Part of a small language model's weights.
Size: 15 layers, 3 heads of 128, vocabulary 29228, 38.1M parameters.
Architecture: LayerNorm before each block, learned positions, biases, tied embeddings, attention and MLP in parallel.
Training: a variant of Adam for these matrices, 2730 steps.
Each number is 128 + 32 x the weight over its row's rms, rounded and kept within 0 to 255. Layers, rows and columns count from 0. Numbers have three digits each. The size before them is the row's rms in percent of the matrix's.

# layer 2 attention value, 384x384, rms 0.013, rows 322-376, columns 128-255
102:166089116130116059097117125075190098142137129140150111121098115104129054121181089132119130152110116159111067136118128176166156103124125110228050153148088178147100126211130116112171175113146149118135161146106096137166145088125181108106134072091109124132113132138099088099139132084110169129100113139176146103113137025178078135109039081140125075146178099141161098131107120128149130123103
110:179149134145144135124129125131130117145182127109071135083117076164114103107111110110129182151146117249108138150133108190108133113116060075087134157125117126112118211138151137125125090134099114082148126089125107160223130104127111096114075108153146138169149140188132153153113173120131100133135171117096129109116126139033139095126088157164151114040173060158119164134147131121157131105121
111:077116130154053167112113105124132135102150163106073154159145172113148148126120186092103101146090119082115148090139131080094128100144125180075180095125128165127117107141084170169180092129103137113114131123110202117107115147086129133104086163151093111110127153103138127127128059098128086107095136162136116158096083193131117158166116131097124129155086182105139148147178166083111086125155
107:126132162092139101051074144231141143129109112120120141123147123156143135143128180109108208155103188154130132109124082127151169165220130165132189147105144114101092121118132178153132226130158135116104088120080109133132118151116149103119163180131106145119112171099143122113161073127141093149116160092106142131121124145171088143074097124118086164117151144128134116139092151079124139112107
115:130145141109145158160123126151082075108146097107150212132126144123144145128107113055121115132129132089197151148131152127119160167170111182139162101147104147153079168091117106106086154154126129068127086123116110146168100118104112136163102161134094116131184171083098171116140145124117108127078124148173109140119137097110117137104119129129133110179000123169148138142139173133143106062153
095:152101202111165123124097134122138107125105088115136141150097094184135130105119054106151207112093156142138130121071132117126143134160041177125183131163065164093149172202082124119151116133119164133117066149146131105085114158095134109141138174181163152146106109177102146153164072088149118146147155118105114160161165179127148087138121171150146130171135101138136116134065150113074130140118
097:111122114118095160121153135090086207150108110096110130107192092222095143165108185111127113148120107178146185144155169069088097136124095163109127141044116132101136139094139079114122053126108107169125101116147157137113123154135119117122128112158099108126159101081122124176106093115123125107217214118142151155139106146174166091098142131113137098150148166065117132079095111147105131165096
102:125133084155092181092154096161152133121078116158169146039108129086109145123129136054131129126188129088138162130132161125060135144098127137075154135118132144161082101161098151129110087068083131112175086193216087120148142148176132053102089042181106097143123158090121158151132109115147112114093096111151115178099075113132093168157174104113129136121116072177060131101219129163183197163100
110:116175176102126131083102120182126121136161121084120090125084133147106095164127143123243163108140116178104114124098129078137141102163116168126098185194153139145151114152134105154175160137117128143124102130142155101157128140070141127092160191107103112101100132142124113102110129158120127121127197128114113051167162167143146147126138155109183114144184106100186201126126120096166121212120
104:111177147202134161134139121114138119107109126055156184154108145122161129155116175153137066122143109089126122095099138131030120126144090163138172101110097170152084095145109092160137132139144137126103110116126104084121178111120148210149117135068131160120141075113169099123063126117108098107099131117122157153076086065098135146097145114146143167163101115079144108151139129070146172158136
107:080098189106213170160131101179124117154133128142121122176125144142174107102134136108122118106140150164164152039098150115197104109110152113096136088121157105111177136131086056168169110144106143169119130111140131104035160181145160148150105200092181132113095079151125151101146163121124122128158160159147134119135123193124182119102147177137166150170147165098147180160154159121119124125126
108:093127037095156111130117133136145124138150144118084121119144120074125163080119114091042161098153174143085183108116148123124109179150147093112144213103129130143138172143145117140147142099130165082156096116149116132080150133125088118144096113076128196145142114117165135132114085128137068050226095131131160126176160161113093096139139217155193142123114122129155163094087140108128109074083
112:127132126102105123129175147146160159138166145109122111138120111184080080122137145168115131098169128135096146100148166118044141124075099099109121146110150132171153144176123082053180116134072203099096106137160154081148129135094113172126071048108139136117125077157173091111118088147117136104134123159136097151117143155105124135170137137111168175132173137101171174091162106109073142164108
108:140123102165189164133158146192123136134081132144122137089133101102137132158108130130119161114111110103143147136095097129115109118152084129124147135101131099081021151135092131077124149120117080171142144125133101137106136068108105163170130123122126120129100231129114196124125166141193142145152110156112138120116150068144146120131108194168086070145051176148063117147138172163196165084121
104:120154133161093093127134086126162120113094100123047137121093152115150171108140107111046105113150113193135177151185151090058165092149095132113166155133047151240171129169178121151103138140122162069144138134125147152152099132125110105125138104104121093131136094127131033158145067154068131126108119097154159111128159136138075164116114153064166159093143147107139151111078129089109166128148
105:157163091134130129116132111031122123102141081169155119124141157122133134126137146104160099143116125189144067153178130163160167140085171101103139071137165114094118072141156077164054150132129094102117205128112146107095126087119164194119176110176165085155124090018128127093128061089093176120088111133135161138151115060112101101116067114106145153154097180151122112106069140169149136143081
105:126123186100202096164139091153073045127156133152123147172097135096144113151135137138104113156155108103156078103170149147154126097113104156172083102134144146153201149150176112134115139181117195124145162132117082118120149089155100113133069139081169163051136156122116154110146110062121123141108172160118143109122147159107088136131161155149188152127099137110107115112110118093099139088185
086:148139117206165200115131115171151117110087126177148160119147110196130131178134146086112143129132177092112144158118128132127090135149138108159113114151110066183128217078117140103132098166107125062132147141091124110174115064140106162133088086109120098111151091101156121127165137097147126085034132143108138137122126139058163137127103079129135191153106120138027205152193146128170090095128
115:068085166125111184104122138115086127148117103121124124086134122133102118162114140069202087139083132110145184119141096091073187184134135138151116085079165144097074148095172130202125086136125111158119129153131129133076144104142103125113121055130113111119135137097114115133065063094157174124116132143129156116139118124095166120111094153121103144157054178117126137135206144134194149082080
105:111146176122119173091115160181135092115067117107139069070128125096071154142168140107099117123170108062164117151140108090087111149126119161157051203124112130244124122126116122047112104126166125098122146132143115137167105070084106143128087083136096179115111146163099125150118143126074065106108162120177148129096112117132080167075097125106142197104180115111121084135119157147141113081170
100:139149094161142124121132155066128116188132076149182127111162128126119130154111114085151096112085093154173148131051083139161162154122126169134086133119158123088055150099071104167167159134129098184117096145157108100091140096136119095147164104164108122098106124084141137106099100105105098129116094124127177149154102079132165169114130095181075171142200152162133133111163104220213138104106
095:134081101128173131088159144095113108153117100178120110138144156129182092166157133166152113129148081125065154135140124152209139144090190068112115139139182105061133109126078121068113169112201134184115180195137060147144150121131125137106116123149090070121130179106150097156136132075146100162119116165136148177133105000116135174132179077107116129141085154126111060148130102107135132090129
109:131117204163147140124141073104114102118132133099172154150113133133082141150126115106075105140149129120114157098147085104118142087066137148115061120112097128236134148120136030120096174127139175140117110170113086098119163092108100157143099124118140114138132125124130119143075131108077134137103200184197126091135111079125101165083101117136177133140119137069164178114168148133108136155132
103:089106159108152105136141113141154165174154117139120117109146148086138114105112096136122108132141151109165088143135110135151108123135177132111109155095174152122103074142174146152140107132127142092110154064146113104112160110113167131066132185158062200119099149130160162132121105087088127081170072137112078176116085114102108096162032118139134128168110125139128170130139122141141111162135
115:114110072085141038111128208056133185136119121143122122118137132093125125105098119176092103138143154142096153144098117146216167121100137027077176169156149112070165074145114111144160083104111071121104152104174101150114153164134144098148127132114150156138112071152126149123168125120150126122196130131168152100120123182122132115149137118137107123113178135163117120128055124112082123155137
114:156184119158134075147094152055100148138152106082136078166097113171087143108168090155106079126108074155119083108116153145154124103108091134137114123149092157108197118129143136058134097138117166171123146107133158134199123122106137111111146124123129118142132122155160105137161118160075137101120107095120128120139155058142122135151191041141148118093182187100143054123100099126076112135111
104:146129094179122079125121139092086149142144141124139136142151149135104181118144098135133134133085098105134135146115132148172105116131174160161192093162080082087159074129126145172080127141172126135101127136180118105128147111098171090097112108054116114128164146094051131096127039114109142069115110092088119099154121074130093129161151109145071123133129119116141170099122129179094131108126
096:102092159104120079121129196236159193120078133090145138112146100164178095128159167133166157131061157154131155098112117098139134124156113161136124169167110123140095161164102134154185117119151129096131094126099129133121083123123126108114129109132117126134126138137109104136169159106166092208081219144132075120168103203121136132110086174108113117111138110105141151119092183144121094190129
109:194122158201143118170158108086119086062106095063139107204091114191123123159155125114132128115137128101153133073167148142119127144102127185125096135153082171150119086123149140108110120095185170056127122128127114137185084144154192180129109057098111113129104151109113128096159098148071137122069180147198159116097063123125143209069126141143145142174063079128132136119123149135151085081054
100:143110083148056086168112108125121122119117121098126135110160054140142120130096097112100112119114158199125104129119134120113152143138191176155150179128108154151057117090110126198219157163148169075130114070128168150138152094116157129130189163098117129083114138181139108113168141112101136150159127077102155104113144198124142076131163141168117141166100055132151112148146093101110141096187
113:182053118096095121098159099110101144162165194170099130154178117103146078121106117186147098100108152144105165121150147149134146162143141096129064105127203114106104129153140156127189101133127094184109192119115110103119127167172126159117136051194096085055134133125159108116182093120158130134125028120141131133119118142142116104141169136134154157115116138122105115122136081126117152142111
107:125174097163096135101159117141178171133117157085113130109116159113137161184201109165089168107182200136146146152118128037085113128194072119130174172085079110158156059202115154096106165144124142163119127164132128144200179096114045075149160125142104122123127137131135102129170115138137102157144104095157193123139122124153045108093150115134075119117158135194120072106090097106149130150144
110:136121120154138126129096099069113109155152127100161144113124107100129099130089107131101106128116143128104171182083122096095171147168137140168086123081170138126092193112117117128119151159152117164174157116139120108133125069131128140156149067179116174142144132088138120095080095161127180121125103112139111114157077055098090088082060115142103102131127115138105083130165110185136092112102
101:099155107162120153109146169132112169133110057091137129112123148133080141118119145123111085138065084202118056128164137106109166097136109115134169195156056167132104124172116117118178085155142155106143131165151167122112125116105113111163104130101141130123094129128111130158084103087086183100165175165108070145143166087183183136159124164133139117161135172010150099115124084160077170121076
119:099134149119115137163144086055120119087123115109092114159104117100158178093137105114023069149166154197068114102154113110166110122137210115137212126123121162191189039096156129148176108116104135141120129115113170154092120158141102164140135184100145088176159073172109132103121124140096121069192155150171169133120159174137150115133131098086177154132073145141146079141132123106091121143152
105:134083113113118143089155146124175153143132110097121099128142085108124122156087155107166098127093044210108084123132137175138124109064218134152080154138148128113088181128104129158165185112147145151104124118133243117057119137171131071127105153122120102085111163083171168109139143118133115127168078097103108156131085172193135141136129187080150110110113161164143180122199120137089143185103
101:156134125119096193074124107096123114163124146133147145130127117138142069144137138124139114132150167106120171119085095113037185132178161140190141097097129188099065142110140118128106136128105127150130093106186135126159101111130087115129097052182067132137138110099103135131110104120122155129097159084130122159135167094133112129140117152081117099141115111209111079095112173068134159069141
106:094069143116115102121180125128100197061096112091107125149111133030100174088167131166094157088120146154121101167153082077235071194128133078055104131169124104121209111106122147168143136149205129096135136123138139135106121111137153154120177211145124016090100112144115124100137187123085159138169109119156086099132123131062216123149101129152127099089089182116101132140123133184093145151079
111:122194058157110172102126132143175124142097176134106124145097107090111087124130144169138140121132133188138129160120140120149148097217157117138131145122046096098107132148125143110065102132137151092114118086104165145182108109158119088085108211130097128081132154151109141134169151185129130110146122083080138075136170137129071111143131122104119068151133085153116072094114126056085166139129
106:165143147184120158130059130116112109096181110166123165080108074124141166091115119127150125093153190128127179116066184155111172182124124175118176050076174043145116174076121091099102112111093072157141104137124095153121133111134092162131079165200101052116175108108173109150145168167150100100063110104087093073134138200080141106124133134187084143102105114139139191149157166131136095183085
097:050131167124153136175141131156139154081143146150119110162145105152131135122137139144135094135125157196175063081152143064152150128099157131082162146160164141154172098113202103137163113123154138165107196088108168106064109189143116183098121188119104142176130074124117112100154153127120106136153140171094088104055111125153115108116101166124152127206116123097155128114116147136083149166140
106:118144096086172132124116179132143175167147124116129173049125114129111129115129117116179184148123118137165131145097111139126166175160098159144150118065139123086015130172133116112084148134180090139127121137107139173106107208161129072113128128158099142094093230136092150138098118120163129135103148111059129094152145145114124157119118110142117121123117102188125135168106150137144117106142
112:149185115161069146171115134097130081162148171122118139120119095117150138112162099128122085110171123107136136121160114198085130157135124085128132162173158144120127139159134139108193098090136108114154059165177118163154127092147134073111113135080080161156145106137156166096115116102141126136088134125116157128090105179140116147114214198138129179161169060164093142129104105109126144084141
097:108183105098138144115126124096143099181170109153081101143132148069115157107137122079080116130189130040133133186124116184094141133082144094136128131106113131170170123052111137125120134093122150132134085131142102143117148116164106105132084103109165184071136108126113129138044118185096151077198041131139121087189154113195145140152142154125152121130070129156108167144182114130129089107170
103:161087142162144130072158130165124151120154110125130141085108105207144158077149132181146155093086100139117109120110134160186125149153066135077128054089197138077084129198062168053104090131147110166110149166087115144221143153118080159156126051160143122173128140117111118155164145166137114197125137089125129125161145051144137160155132121129113150088157142187159079089133106137121107154123
106:066202154153118149153130145091164129129170119081176097137123067194116127102135121132167148079157163211125099155128138120228135185139118121135145089137183114137130137094136163102063139112171110131115130111148163142028147132178159158143204176137128054090114149120168132143098201125120171126140169127115102108126104142121150114122131083132122101109121142125156134146162080190110084151065
116:101139106160174113151124120058102138173251149183108132107106140138162126123092148110160158107109141183144163164164183175107158144095150098125175106128132106091121203086138109111036093119122148102122171068101108142093133151158111202147095082151138129123125119127167166135109181162116153135155087170130095147102097126088147129112108192152158085119059118167154163119184140143148120170120
100:115156150132153195132176111158149097154108137112140123108163137110144075099128114152157112119131101113136074173089109095124148058111146130082131098164168128154077059161094121108126119128119155102091139136141108118135137134094147216121193199135141191126093082134172114105093160153078132171155095101100058107069178155108092153106078140141136142181108150138133140175130104119109122154125
108:119074080157111120100179185146157162091167154112164137110117138109151153175137152129091142130091113085137125128124115143140110094116117129107149166071080145109082166131100123115204139136146111095159110103084128093119124131173129103117133147162120157116119149144128115139153112085201145128097118146141135219157105073132162114149091138125099124103113145144147094145150162099107113112021
103:124168133111053109152122158189147099117133131089142109205133122131150104167157131164180067131101129181129101083044098123129158104121135144109116171157130108116135126138160150148188129144115099072120127084125120129103146097127156072093190123111130155171140147148063080092163109102035096107123140145116162115098137200151141171101147136096165117137158122086212130132102179113152116155137
111:082111099152152156159123157015081147109119119179120104178147170136152133098115139069115141141157071139146077155136132151131119125072167150163159110117154096122123109135142125053089149118159133061137177139116149180075115137184114148135085139129127105094139174108144183096156142118171133163148085097139098154117107133139147121153156150169137127131076131139111141135098109188122111148141
100:146059120113103104120115147155167114141123142137127112069131169166129119157107166143169066151086119159154091079074140092124161131123116110141156111117128086163139104129118162094097148139122127179117082069114113149078121166145139116097152091150101139120125114121136029112177101086146145101094151130120117168121124209125106107105152126126101133077221130135165087147048094179136137203131
097:151087137084134198145160107179095146135021109141050120159128097129146039148141118169132119125100127185110068128103139139172143078128116174113123181128163110076153102125131109102163128148097144103118125146153136173156125123102097080100171112113151173079145111174105141154190113123113123175176192070120161062115194146131091129126118158156200187151143157127122112204036204089142098124157
107:113104148141141158122102156149105150176115116132189132104159116140191093157142138176168138136139146119202110184060124137115130159096111097176095070149162177099131178136110120134132142097112116156137104135126099169152132141140130136124124120118173174126157072172155164147165234171141148146159156120097148133151150155083121124106207129136165133119113113141138096142091090150210127084156
097:184083128081152090164123112122100133154114100195114129077088117155108180146106152091093126164119136129144141148102159130102135169136106144134123155121170137104128225137184125138133130121155130169137150140118120156156139219147075080140070082103150139150158141087119155142108115070198118129138114155130191146169106148157105163127160127137218107090143093148130115125100125113157121094181
# layer 2 attention output (transposed), 384x384, rms 0.0227, rows 322-375, columns 128-255
089:133136132110153172194059127167158141129168078109094169097124132163141177141107143139182140147135125112125091122095116125087137119080099181069162169113117182095143126065118087084101114148092094114128083159101175158130071163121107117128097191107204146154165078106106114139100131129138092164153254094130072088104147168108158147175126139117133125166105158078118166129147116188101174175132
126:131098192125104115102133122150099100110123080147191110176105180155121170142162055123120102168149101103138171140066154104109090139132168196137154112124114099133112092097101111137122163106111153164126190109110119122122131132125137132083128126081146133133138113085096132151143110109159112076168137148162163090095095078159150131148165092123074132209113188084146085118150123147116132103120
119:104116076105123120140120154107135147188112140147126140096132074146166088107141151153123123084161142159073165159130125148195135158118125044199074103121110083131118146132128172149096133107137123128136192128131065180118155109124090144167146124154114107128058142142124150112142242164085166169153113145095127104203142143111147146135115101133159077113159113159154093106080140078165104109127
091:108168072125164120182170135096118087191129099105135080106159125097092162116125138142125074113128111099136130110134154213137081090091125103127104060137162086161142126191128131154118103092100166127094158096207119146120135084140163171179139142127114150098129083153186101174127158183045164141148122198123091189131159135124111113141180187146134123133120108121149149115092118081170027111164
124:144056127161110096060180120101131090106119158138132097151149127132096055091137110170116133142094138137098069079164156121136160146118162064106102137129116153098158108154105150107132111140068139168135127125127142120086160081124212112108106174069138148177151105157153069159157132123154109138136144159099132138139137138164149116119136132115060131085185142121163176151142138094155098155108
111:156155140122113161133132118105130082143167087131129122137128121109103164160181103129074063122093151108137187139123137127142100146150176130142105110110173078147148112102128156110122125076118134072154121129136143146085119088130129110124144113157079137105087071122195154120102134152084109126163086167166135049087108090160122084122139132143131137110180142122118072145119145206164180079088
114:148118155107131104121189103161085108051152142159083160166112179042163126124151116104080115127119155034111110148124058129163134089115129085100119133160107135123112137158142126187207122095132132098153093117112154150169146107134119113122168183086115110096171089146158126107147138149148129099051058162107123097132116144125078123124077133156119196123129064150134167165197141111126113103179
082:146102074098134120175154144147108167129136083143092142127109124145168125116108208093101129123123108154103119141128103098163112101180106122200092133168174124141158205141189114189140166116181131097141143125115104182107138127133080156160101176158103086108084112156148097148133205166133168122161171185118169094164144161112153130136089144141222112151136148131138089117050103118093031112115
119:151147145134217148200144131116126160100133132159122159109121169119102220121127089101100055100104118178177158112148158160127083157107153129088164134089150109088124175124151078146135100133186125109137179089179123133138122095192099130174145106178056126124108151098151120141094042100116107156137071109174133142067129078154137125138094119168110136114175136168085059100116135178125151102159
117:062120036055123133135078171121169164148149159121052099073105082167123100091093150105125146089172111151080113137125147150191103119100123077136096156115077103116133114084136171131110118100134030129178133135115118139121105122109146090117145123172147118147080165136090145069151212110162124182119124121120118123187132183098168138106108137119211075119116161163081110080108132152110162134127
110:140156158194093099097146130039131082088131132133138121162151139068030099122190100172047106123154151076136178194144137106128132134174129126134125115057109112137141087101101209071114121160121143127115159092156102110166070090128123092093147084145087127165095196129171114088117084120103103124076055107140176113126153067143088173082136118122118136106155110169111076133164132119168117112079
123:167146217158148102129118072114122079126069102113146103146178122123131121120124125135123133130123108141082044174133139174147135113104108127155146047159117154162114056083036147165141117148138155148147190125148119090174139129095170149116144157162115105162129154131112089129160139140103140169067191102104083179135143105120118132108131134146057070162134134125140144147152120119142100165098
122:085117111086154140181096132143121165120115121134128167104107166139177150153111128110130132101155135170129155149128094111197089175138146097159163129124101087082105151097115126171114129108207069097148166121124063164098129116133099097131147135186123044131090178117038161076123183119145161150141116105153147108154098119127174167093064120135143066142140134184141068089082131146119136064143
117:148119102099072110067090090098145124159126149090115111103128076168096109123138147144128096145150103094073130134137182123149165112109176120139119135153089118202154091156097142184130121061083127146130088159100220123127168138090132113086134139150115110143116050148152115122189157085144133103119132102094120169165118142135082081141199103118183173150177187117144123151110098133081109193132
110:127126140070213121139088146154131121137175142142149148124132132154122106141055140140195187112114071127107114091142113151150108175101132063152107117131182132108144130136081108158094081162184075148150133094170020069104127120106149193140171147170086110107140207136113154123125187098129161165107148143131124164169114127126178120103066116144138073151107105166097155171144138077147118131112
118:123119129152162136128168133191129130067141128095091137160130161103122155087129133155142180153120153050152085104130118123102112061151066169109105185111142131138148155159165113093168147160110155161138052141141133167141081144156151084111094141039126182097189146106173070143117151133150057116105125133102121123081170158107126144101159167158119157106080057103086206134190122107121115162131
101:097144155174092145113073146100138158090140140106163145091141094144151083164131109142071103130126139131123135170146124096156154154150134096124127102104085132061110123091024170096106146142131077043150118136144193166141142108112115149111129133214077090181105157140122135085089112169078146172128103120151136105140125119158158100137126120098094050084191168101151074118119137151160200170063
091:078081097095071113086092149074096136140100150132145061122092107170100070128123142117129137099176099138077127138104223106141089112130136120194111091153136122130099115159127161142119130094137130161087113146153152114106165162108141141101183157131189114150087133115110136134161129130208162121174119139118144123182103127120155131138112111113165128136088187137136166111081130112062082137139
132:128152079143157092108118105205203137087140129133108107153148129096098122060138134152089175094135104097082081116132178146148116090122071080086134172155081073158183126182153118119215143091083146132140074117138130159157078132146153112115139178111084144105211104146184132162146201113139084123110115118084068135148178200101117120126132120196155136111154106123135163113141123092083144122116
115:137044055089105088132086104103133200155158176122136158102112068151148086111078128127177141120105086151101136101139193172152134129115164067123133117170108134119121164146100114185110103148103113146099145132116153105109151126111123164140149136179134070150102140130107104106204171156138168176142141109123130118184103124132141128172084138111121060143070171132125186105075122097071114140165
127:125127130149147142093143064157161142104116112107098165143187138104148158085141179155115125130145154092137088108171151117088122091113104156066161182110122132132175167154207090084176133084069146101117126128114185185138056108157134117136085149092153186139157066120141113156098136136149089111086166101116072111078177151141142097156140173177153142101124071090119117090162071146107151142100
072:096160112120040162203142138111137182140118126079081122085145085140182151126136185134109083197137176142135104174133145066087134092110103183114126132116138126141149133082167138145140143069133111111023086159110239175112135148076068110150063159149122165134030089135166114143130142151158119127139155137130059089129125140137110120120160147127163145151111122108129137153109082205135079186143
115:090133092122179129081139156161188160111138168143093147123163106129153080080082125082185165127105069149188104104149181127111101140130110086065130171092128140057113125141135126129125102126126096101122152116133102131122042094144186085106106109149069133131159190123106151115155096139202113174121101085117111168115165176143131141129133152122095145115142133157110139132122126081116130089101
114:150117094199169141122123102167152177137000096108150155109117141164166129120142140117170162110122086226116132077140135137119139086147089108111148120152116140117145154141126111128136153175152158201170147139140120142129163130180099131168127024141163098144157122153101057126087089150131109128134165067082102199152219149122166162115189109110084112068165137077169093088137127124133146138144
137:167134210157095155165130098134117117135135051104109122181147136185128175169136159099148151186097146090149124112112116126075129107170109218165140163157172145152110143103122165144120142142155147131151128146127123091126105131108110114104112111080150145098185165095128111140098115152097086093075160125126128120059109082128120128110139137122117135161087069120112148147157116130177108105106
122:098085156061105176126117108146132154126122129126079197123110137139214133189088119132152156132119185106162181156099074107121132116139136135115118140129190108092098167119132110103127141099152086041135066151090130177098139137111111121147126121128143116086112100110072178059111091150180119152147131122158128084087051147149153113116089145147140116117095085148118183164144158151145202083143
124:162125168145159142131161107124162120111173108147136113156126127126165135161114145165129121132089169147169150121143104066108171100181062097138079118138216136129127175142158134106202131126156134095164102115119127141106179148120060200155104160173096104105141111146196129117085134142123135136174145148148119145110121147083136097157100140160148137118174126180138080157096146137138134151103
094:118137101123184121102121071113112091113169127138166153169136141047069138123153098135101092088170096097143172101168150148124090132136153120135148119135117077179125114142151092134135127121132197173101192083156039112149117066184177172113183106068087146112154111116196122190102105134119143095146061174124158164093140111155115092116111161133094168074131102107123140121166100077186099029140
124:121110106061098127143107137128151154138166175136149146087107163128118113124105135187132095063134147126127160094081150104143165151110147081131129175104109127097178119164095071105100120152112103180108104105183165132080186110103107116146139206176163112111051124148121125115194175081143123155188132122112103116202123096137109125162054114133135083107127143133118117136123147147079189223166
115:140138190160189169084125091150097103125144143140132162150121225137108141095129125142129152127138095094127141120151134139133083126141114108073153124123136149080192146164154056071127088098099063177123093083176114092122107097176141138099127117092170167175139132124141127158091126111149111079109182141125096144164106089138154135151105112150093094107179087136129109114163147159108173122113
126:052232113175120156211081171126091145133103122117153134127108155140172157133146213107071121141210193108160117159091083084160151163109109188151150136119088115100117131092139117129106183115143081074125064161117168186155096177113060129161097157124168107178136134108103152127096163099116140107129119161113166091138134153090125129151091118147156107142164110123146104081095131127144151111155
123:121129119071183105174094143135125145187140098125070117107111102161131123115078212072175142150104098103125110150133136182179126109072152147202099122179172206157101136106137141171102059166162101105111153159130129090069116176103111165164127154141128133134116150116105147169111165128108174138106176136133118141162098126136149134124118150134177124197070138124085172141122135120114122142142
111:122085120140158117092142128187132114099076108128096154164145165112127161094129129111139155152115125087143022096135139144126106092097092176054185167132121157095120133123163060095195120130078148108137139158098126186116038142148147078087101188060164165128240121121102106187124147134152065122128177097103125132110194179105150141148158171140085157118113114125140165118168137127113117108134
117:151114078077187073107112114135133121082156188143122161129127114102120178082132094146146168145160127062151154136140133140158146144126099072102121120128142097154139138149114112134127113146105105131188089134075090138151092129139139157110155119104094115113165163152182105110099179134146136130054076118114160133120125171066107122098123133201134133076112083170145161178150143133120140126167
116:144147161139138148087168151140143098165132188154130144139186143121134070127097079157158186141124105088146136149143099180099147090131075107147095119104148150096087103173111134113120114164130122145117113112166032097169163120109165116129124106071121118078135189124111132099147101131142127162077111143082091177129108123106105138083112121120084105112125035152130170166147182066150119123128
114:121155113200175162133143083155094125129095147150187195121171163072149168083164081192083120065166176150128177154118083106112146164159051157123161080092088099134164145116156084113174174085120166124169163106117071214206100103191102151168126081107137128136123110156114123129108101123145155111132110105108147146104213174100141144115131103176086130106180064122162078092127130137150117091135
078:093136100084134119192192159183123106121134076113105065120120122154143159108087147089092122184111121118075089124104122128190139083126102146115084135195137078160160124122121133183145106102122109116147117149110149166121140164118162123132089182101119138170092043142137138178187204134136110121145123203118099153117103208114149101120150146159141116168122146099143188128108124162202046108162
120:143149088121130123087142156128139129160102150138136149136144124135153076150113117113175189127150127113177175109092131115075161119152098155157171138161160175140094133171138115097093140173154163225084079146110083038158157175124112089145150055077202154154158180113122116118117038116164150114108145097082138188110116125131089167129121090087093159099106086141171176121102122081111122120181
124:112125095144183089159139139169066091162115072116129141104080123157155174108119087094129150123127096159134130113144077152131130153124098143121102121176176170141130116146175088156141102164164138204169109134119103094095232166150132158161131064091157120161152095127124148162108102107115149115186150137125206152151105150126172129117149086137131165159109189161150190112144126107154105140179
096:089204194129057132123183132105111095127090128118172084169126196110110096173132161112100132141143118136109105107145115116080053113151144161152106136154122179126095112176167186128141123104146184135066126107136132076152134175109127082119145132106148148122102125120131166134121044127143117044163101168143181174114098118137130148138132127107153142155141125104109118102059100114103062095137
066:139172123186164131112050108143137083092139117143176146125122164077115109130142049181105155033152117117149178130130073160080137134138121058132095127084102155109106131177085154106115122173157141162206094125190059079152166112182165121182177079135100097096229159154139134110087074134105122118118073126120180186173128126073130170111125085113100119081172126142116105118151155055139190135146
101:170165134151142120162203090162129078131116109146134083170159126125089151133121133140108065137053118128099118060179117172131147100122147190094121107167120123172196120153150092160166116136102174150138155128120154162143115097159159150130098144116106148121117067135204099199138142162049120126150108198118092199101138118143096050143182177170103150149148111085138134100171107141162099137150
126:159062202126109146139093118111101155109141129144160102127110155136128163164139144130139107135138144159090128147091136078141123150128120144154120123122111128110146130083093081118111114135166109125097183128139141119072160152082060169115125153197166083113052133110088101121136184109121136121164158153163126065160095053136150125171064101115147071155093172146137065129134148187117156195108
109:172115217163157113121139117161142100123102131168147150132132110121127139151126113120146168129092134188134090122136141114121193138140091144108195121151130216099098143080100075127167129204153143130161161129117126129185120174128152139110116157152098115175135165139117112160160088101128109138116216097128115155120149111113136077113116116172083128102178164113150101154166125125164166148048
127:053155096099114106129118163198121115135117123109116147152093115117155115161130164091120140130127142095152156147125091123152121146126203193162156179134117104175150108112159127114109159073108154052061162148078134183055124136130140129119113120118111121074119079108147169127101149120124147101163095168162154105097057139176093090115147178088169158199105135104119127115103123126162129064166
086:128134156139172128114160101169116127080109102149137158143129196080091148151111063144099123092122153111190147112146067141040117092130107191076157154135117174127141115173201064116170135150139194135160093128153113117158127124162124077156118064063165182083232108125119127137133000121165122097142088108131127184089144137149094165149139138139096190087094074108129170125196130130089180122167
137:111135168172070152112158112205123075103041112123145154162101163130119127133188080158092133122140171125115082111118082117135142136135131149124150155130111147109156077131130136144233157118128130127157080138139149173159157125123154000096140129107161123127115108132100142127144069073148064092146136113108148110136165146154135148087187078109092172144194129067152065111175109136123147098098
121:143074017156176124133121130139127153128124162100174187115105180113123130143115120118168193140141059194137175080165162135114092177174098156135135196083065129109159137143131096095075098176125147215131138138092097121123088138143128071067102044116117117136120200148120088120103087102101142115142124098116184159134125120110152150109124125106141098063117103107115097080079142122111131118148
133:126124072085105140141099097101119135199105143090102148103179078171167122113150141163154103121159119134040090138122120171146107108112127101181058110173118089197115123085127200173090152081114084126180106151117125182107158092105133103148136138104204091120076088110121155089109217148117131157146127117103139094127125163111163106113149105130194095154112109095135145108123059125126117161183
069:111138172153168111147000117112123141127184108147133140111143134110093179144109109137150150006136113119140161119127105161111092129103135096119147139090102165096105138124119130112123116150122131145226138125134093091141083122192154158161162129124144132123218148104081154100110126125098131150127120084128124103127133094101159130169100115164115095118117133147066130111174117108109255130134
118:148139164141065150115108054162174148155120142128154173132150110111127085176130151204106141114136211090133120137167094092089216146196094136153133098134109147145112127137106118120186150141136143185141061148156139140135233134067108144132111136128115105133126115155143118129167108121115121104148139153112160180164114129134115078123122108132109169065179088110150112158099100084162148191089
097:107096125135112115154157150097064107103119113104091130158140125079094124090162147092079136163152128020128125147142085167144084111111142163081091127146159156122134098146148124097132115110119130027094118086132119156192011103144157105127160118097131167121136148108161108117062094158119123085085108163182188088084131127126115142119139162142163135158052077131096164086155146130177082068168
093:111137149140116091197142167099079126150197132108189131110118187128078181125129078103120095156153079103115208121129186125155088139159170114169148086110107091165133126114074130148068127133156157223098132053168148075101148141151133218088143127142078123107097185111177084131109143116100141087126097159163173111126082059130127096104125110143113057146088137136088106100131139166143093111126
120:155109177146094120102162132123126105077172118138103107167102142121080137115143087094061107183102136093145113122146145110132145128138152190081167161148097144123165073093143099079141156138096109089096100145118196127141105116104187093064093123095134190154132127111149091149118077097131098096095153148140115072064091071167110076141118151116094150123121132108124138109182127217129178106064